Weights of a small GPT-style language model, trained from scratch on English Wikipedia.
Size: 8 layers, width 64, 2 heads of 64 (1 for keys and values), MLP 192 SwiGLU, 1.54M parameters.
Architecture: RMSNorm before each block, rotary positions, no biases in attention or MLP, untied embeddings, local attention windows, capped logits.
Training: 90M tokens, 10944 steps.
Each number is 128 + 32 x the weight over its row's rms, rounded and kept within 0 to 255. Layers, rows and columns count from 0. Numbers have three digits each. The size before them is the row's rms in percent of the matrix's.

# up: layer 4 MLP up, 192x64, rms 0.213, rows 119-149, columns 0-63
# down: layer 4 MLP down (transposed), 192x64, rms 0.0637, rows 119-149, columns 0-63
# gate: layer 4 MLP gate, 192x64, rms 0.209, rows 120-150, columns 0-63
up119 082:104133183117114137124145095107113185159148122154165130128110101088137162112102157177183069196178086148135151120161159126177077089178124119078122049130094111114137102140123080124128132183134147
down119 101:131133067158103179112134131094107072157094160130108094188143124130130123120115116081120119123124198095173157132058118078136173137108093124170150126128096118091097132128220165155132143088113075
gate120 091:073198119103156121091105097161100085160153111170117146129159135135116126132132106132108141096176188122121149124106187084122085170140070077164070085153160164151077148149106081172133138095106122
up120 100:119161160128129147100122132190113118127148099157144147096082144153201177124142051127143129099129141152104150190126148116119085135166122113109198145105074181182103163181122140176148185133115152
down120 090:131150115150170083172197069147062152069162174156074080164139165126080086108136149132128128171120143122079156146093140131108087116152137093140128171154130115105057109107114095154107121091116138
gate121 116:095144129105141084085149135163147080106175153116135084198121119146194058110109115179165144140131130153086146083189092100141163139109102124113122164141100109082124137167120146141169206151153100
up121 113:103158150124078100121158141128111119150081133124069166145076128160151160133072155100096110085138048180137114176112105147132099153114133076103092124147102083157156104120141146176045165165149137
down121 096:147175153173112127101099084141133148133134155152077142182108141173148133093069110158180140118095111143127164096081105067158120140164141073088158144101126169126170119107105133134090220096170142
gate122 098:089178155135165133047155122101136123160154079117053130085118151125178092127139120054146149127148107131114101101138084152104132102123057105102167172107104117160142121101131133092146125134209159
up122 093:091141140114142121053095155137135213133129154115044096158142107149143115121121164088154083084156160076117127166133171151059140115096116110148107073105147171092141115144157169104126114084120160
down122 098:090082100175084171136127075174210126118103098152136119098113141079121101067112138131118167102116118134176157140118119087121131147125102122124064103121109162182107081139113100106085092112080062
gate123 106:120120118202130129101109124094129172147114093149174092173081073106072116129113152133133098147101165127149114075179154131181140071112047112174125131158115122143097132112191122107126091095076106
up123 094:087109124136159117135136101190202135127159120130153135113125096169098075152123077127114063091146122123098123142128136076109112086111113065115081192109201158089097150151055116113139112099115131
down123 092:135098182109152153096099155125106121133139122114114131209111162172107193171158113083155142173133106183123156073153098154182096154146149100174136083149114129149176162141172138137052147157123124
gate124 097:134128155151110154143143137104120087120120134194139153131115172136088130127124151111130026077140101077068097150152151140116154149113074103123104143127181143133118110110162114192142061140216129
up124 088:126122142120082120053150136143137102189152103165105126119153125137187099077097151194150109152143164139131091104113103105100091141093150137067141113121100118228168153129161130103057109105131142
down124 102:138150134172101137142129145117140120134058069184145124122144157162162145143091116181117115160128094183171096090041156102158123141096120122128155079153156035082138094129103109136106099095137126
gate125 088:103137100155100163119121106125103151119132144160091087116141109076145045201100113191142148063131146080120100124122150162071161094129189092138121148158168115177135157163077148120146127119179133
up125 093:171125154101100133106090120050142116067127162174151103148140181141167078098117137167071156123157178112135138130108151146119112131153168129189124163179180089137191071114143167094135123123110156
down125 095:139137121137143169109083066110106108140140097124153102087193156112170166161173129177131128106105133099185111062141202158136131087145146084113167150122150139079101097147179138083097135142075101
gate126 098:115144148103110150077125081077124111095147137147178146102137094134107096095115118189175126181088139127125145137110186103064087152115156161180143112146139063110140100160048129126182087150101142
up126 099:132141178103123141106174157125182148142120107103166088083098100113139148117051138157174118139135143150122083114128111125164102085058137172076125110151133095069153090155106080095138140098060179
down126 099:129104168175168109109129130175129129148088134124100110136154141128150096157114133200098115115153130114173138148125082125180160096116126102064055188185095197173140161169124138132094146118120067
gate127 105:103121171171119115162127147125170107169154071154195155093128122111099178093114094057183113103117103153083145103117156125118132151070095061144113167108119091156129115125199106163122162118110164
up127 095:071094134083093180122085123131100169116115099199138158098107123159170100101177109182126155094086127145106132162095143139114120151099092130137115085126159145189138168100064061144075118147141148
down127 090:073114122135115125200125169119172138131136145171073099076160129180116102217122123103094144133112101124100088122137139159119146108173144181133099118134051162130127133144095083178160134120188101
gate128 101:129131180170127181102111150154122167140058157092092146109119087123133107177141126142193167093137135114118153152175050088097178112131175121131098161141138152116113122081143074133131150140121210
up128 100:192159084150154098114209122149123084099087115119141125153146107093144163061122140127140143112134097133132148102098185155148150093093052129148165112182124117113154152089115128080080107196159124
down128 098:100044161148106167057090164086139152147148139131111170107111094138157118174144127163136135088096151060140123136188064129176145175146115163122099155093116149166120101180109110128174154108124125
gate129 097:140157153198105119081170120107111168138104150162142154133091108164161098113127172063150170146123099118116167090179131071115103082090150164156167134137182173127201145099105123147139123160172149
up129 110:120049045166140140101176165096115115114143150154140113114137121158145090085098104130176178168163139141142097103124078124164145146092120086132153159140162126166099150177127083110163111069187147
down129 105:158069181187138089091148114121120128085086136165135182135126085113115122122139139122127174177089116132105094167153159100136164102072180128142129159116108113090055115085129202134149109165170149
gate130 109:165141082087128155156110111103142153162119073146120107168114144128176111140152176145089096067176169087115085129141123119152144105106176080172178123180198074140165114126137136140109105113163067
up130 109:141098080185137105110151114191120081119095175147180112065149132133138158146145136138112133128127109156132156111135099081082163187105147076113102091089072111082106158176151130107175152122061099
down130 098:120166156096170167088162208178157108139150111128110111100139116140133157115082103056187150161100186123114114170112169148155080176157128162071136193113127147164111122135110128123142103150137170
gate131 101:172143147109153128129122131118122108142117146132126184168136148129172090085164166166059067057177163087153165136066168102068088134143157166143151107124160160141165122122142141101147076099106157
up131 103:133109067059091149115130128066111102167113094141086171146069084124135056128099096141105093153132089092120143092149115117177146134062153102171138171168162187076142124116097127114130122127117129
down131 098:150106127064078133062097145134142077125088127094116099130105173094118098151084125179143091086086086083122158172099116148122109176091212116130157111105142164133188118091130169142127105111108134
gate132 103:117150146111106136133194123146088131132101095115106067176104130109143059089180145100146128129102147097162133090180100090064169093095087139117123121126136113200111097133141148137147053094147077
up132 102:188088152175163140131126138074184092115132167087117118107132130099053171159075111154196125105127099141146104114131184142125134143156105123080132079125141126077215156155124121087146122131102127
down132 099:111179181148107179093100152137101098130143117123117100142117117109179072117122102169084124126125118136209136122164149168155202114152118167117067141136132095206117095140082063113102095114124136
gate133 118:141148171156058092163123141101138107131077096132141183101162123152134104163147122138120081097118123153100143120096145115134166116104221176161144126102119097146107129137073151207081075089120085
up133 108:078206106120106119141116145111186143135111088107128156102150181225139124142089145113112120159191074129090134089191126108172135115134138123111136152179092155160158136109106132102068153129127094
down133 097:126085177094061121210103143135145126123096126132124198151118164094167164113137171177150160076143124128123090089083151104107155133078171154158091144100152113150110100063124131114141084164126100
gate134 099:125086097112132114140152048074122140143117113149122155087170102081202139165138073131137128151130102108106150070141151133137119121129167118207128107159158118168093177110171097174168111092167091
up134 109:076087154123145092090174134138107101109162149113147115124141094128085131119158187108133078143118161116169129188153083093126145127140158127062167076100154079108089165106173124128161079059093160
down134 099:180177160119142144129080130102136069155115052147107123137171157095140134125076138088093113130145147204135158062107176178062175112147115097171127168154151150119181107121114139137140142145130139
gate135 104:103184119169150166153146114146092127108149139168137123140102092135105082089108143172149131119150111157121116088087162098056165098123162067216205109095116127139104125159183081108133128120150106
up135 101:119112123158060098121171078101158148108201130152077134126102152171125097139098180194106156128119146080057164136137183119152189132130161134139157129111117113143113090159090141117108117084122068
down135 101:124112129133139110129155141137075099139121120042129103193094096070102148097102154212166092162121083134147112108095177049152176089155144096176148140113088119148117159143138114115156140117152119
gate136 100:074108095198118093171120148141148101120153104113133112112137113076190062101103168166153122115176162156123093156131160058124149101065184055108118148131132150109131140104096115121160160131158105
up136 101:126115097099068174130126115180136131093147149145127137096100104147132130141081102082065135172103117119175136174142146104055111142127041138133130119051106183137132170108178156109153103083109123
down136 124:064158177172091117140095120126103121138160090073139104192133108120109149078116111199037141160136138110090168093130156136149121143160146158116133083136119121140080082146133119176125155126170073
gate137 120:127111153077167149121154120091217063099138148159153095133082103108169138138099088135120148117118115175137180103086124085093094096072153171083076129101112130137189100156151137107102140115102094
up137 099:143075157142150097143105134105126134129132147097198150092107137099112157147081104117099157176186045149090158114090087082137089067150158155096169157136106120154151079153130140123095104116098066
down137 091:134079151090125028133181157120164119079153112122146138116112145123170147141089085136110170151113052145074152155148151091149153102141120136101125161064097135076119136088091143114152092173155145
gate138 103:089090119161155142156077185107140139133168107176143154111074096132122070113179089120107122088111106064121152131066192134157069101146145118079129159143109098168171094164115099111129130112090155
up138 093:082160129136144129148163130144127178101088092164174112123201108109145152058157106118167073178166126155172167121135115129109152111146129086156147069166080096148098134130114095153120125051168108
down138 091:112175074119095140159146068151088147113092133115115106151188167185107198139118169162150127152126113141095102130191120116134149105177158178130141141156152161091082160140116091140120129080177068
gate139 101:107104091120106080104162157161148095062074171121135161156112162086145069085180119104118170069123090131129139144137162118131154113184087155089155129124151106120159160146056088136148134141125188
up139 090:098130168071110122169169168205080186123178140138131145143152066124143136140137192140130130119145154137137139163124079081104158171113132119147123087094096153132091101101181126094166112058140095
down139 094:173156074110084159145085129125129191157168085145143176134143124187107137121122115160143093175171157108135159050144096150120119175081104139174121108123113131142129096127170177071129117127198111
gate140 107:120154167147087087120118125219112148144160121130132078100072137144198127170098101134119151111131103079176176125141076132152086136123115121085059124094073111135123091169105114092136153169164130
up140 118:135163066192148088141112121106179130132149099120103105148123084139174125104121120115106180142178099176119102149086204126099151157142102158203096163126176093130094095096091162125088101111115161
down140 105:152125177143138058172115169133053075098128109140105189158058107117124087133109109127135156134132132087146112144089142148166119074089091132053122111128063124119137140103143108060124115137129094
gate141 082:101149086128160084169159165146169103176096110178142135156127099182150180139184136211093130132166118052081138104158096100110126120102113149146138116159099096169123161164109099132146096124121078
up141 092:062143099130096114145136090246135149148131100148152105110107103157118191098128129139138135149119078125095195140120136198075153115145098148137130148151096106138116149146182106128128160102077179
down141 104:177124137107176094171128157058111140127161148162154149146142138074145104174110134113113131082123199156143083161133129085205067147122092128181177096116166125147128121124104173167130146169158109
gate142 099:161159146175169173108180099131134124113106154107118162133122120087129131120122143084110197088116105184158148145071126082115140150164095109058152128143169093140105138094122106222127135192136100
up142 089:176132073142138141060139149091189139113110127140122139120117114138044150117135077090132131087137081108157073075158101157146150105152144092158143159107105130075085118190187170154114126095123129
down142 091:127094168142133158108120131138134091134062128163136098112138181099091062115140115100055111160089071137180183117086103180118140103168131152103129160135135098138133174086090132078119068117152171
gate143 106:058127128122127081144071164117143143140115118129131152087128165112143098150147122097060091085084124106160086114067139114137109116100143090115145112078163168156111091145185107084067158208132130
up143 107:136109116149147098142117172110091084124090108126068085095130106088133046149141102107030139111152171096122100086110136130095099148102134155135136147128094151098135134184112084086192120164085152
down143 096:106180176079139136172154133147116132111125124124120129124095121094097102061115129153155157112093115183062126144194084150104165142151164127094102158127128092079061117150100109031134126124157145
gate144 118:108088091128095104120134066137172169125179119167151182120181144163149145128154155173190037126134153134114155125120145101108119042158082142125091142111133108109085110086099168111112103118134109
up144 104:106111153137069046150132141150113116104173186098082160140104144081104116162063178100147109127100098131125135171116126145110124085135093154090085163135130121137154102130078126064137099096112051
down144 094:160135103122132077173135122097135158115143150164120110140135105088186054126149085144090095114078139132089171152180171160068168144162158136132156109140109182150141132119066188080122133086089136
gate145 102:143065147099100125129130216105091107104145097111088122112149173097118137109089052055121095132091169126146107077116076109169160091104098142147184124121107081141109146162117127130156178113139127
up145 090:127129148155122087157139113166117159094162165141119104129094136141102115073043145119138178180162131124102128141188185092158122089135117155087191122151137148116109080168138116130053145140101196
down145 098:175076113082055127115133166166098118153130105079077119115153154090125131172117098135119123145097167061141114108120051068163166132129128086115197153189173150141136141148140115114147137114114103
gate146 092:173112107075109131122100102112127120087122122148180101129085130151097049094155160130101112120078111115073136090158095064154144143103151074082149098147201085108134123109161168140135074105087120
up146 093:150162171128116115138147097061107076126088186163165153071147103151176144101144142133159081137120139112117160101155127144134038136145133135094107111089152066104158110066098094101112170141135078
down146 091:165118135111082102088098112143077092096085148089187138150130147108121050124102139158150104053154114136066153123128110129127160132179134103079105082099143086152117131135093141181188077115120155
gate147 103:110155118156131126110158130078166110200071096098114067179159147190099099136172111120147122133105168125139147161119089139133131103123203130094174116133104117178122124189196129141175105100103151
up147 092:077096093117114113123127155135123195113119146157065176082084090148170119076091135131156097109125140081135049126117149149083126122119117094135104138152131169096143099134132230135093109108152081
down147 102:117132135151129117167126121187132144159192125140154164102125106164100158138105163178093050185149148078117101200071145114146140112144118176153129094143158058144095145155118144119103135096074094
gate148 088:104141123144171158105172166130132153132071116094109087111103124122152146061124113140112112115195140137164076089158085153186143129122063073154177150106157157124195128136170124084097103138149078
up148 093:110140092103202121108106092154090132171109145126155154095123150096182082072128143090187118091196171138117100164131111108152171108193088090101099149141151138115181149159126116125152108158162083
down148 091:145165094068106106096167138080087134164100113134151116105122128155141143097150098176116115140117078117124127038067080119180129096112066103095193119102117169115130139114132104143120182187129101
gate149 096:089106189070094107116065155083157089115118142104112170120127101202139163141128188130138092105173160128134113161094122119099118105082178142141153133139129088082130170140106106194157084129163090
up149 097:157173070101111131103144132143115185121087161083033069135153151170135116113108079167113142151116126117206129157135092155082094143169112184124097160137136128103155127104154101138098145142082152
down149 092:156140131170161142118145162153127106090127143137191121117109108025131098105129083070120129177103103139087157109150156130089153168172084080113114151140122177166101115127143147055139134100176173
gate150 100:152125082156145156123126110092155083114097110135141108176151122104153093106135159113127118105157207153137067112127141050171141167096157149112143149168162175127107102092054130107088125140193074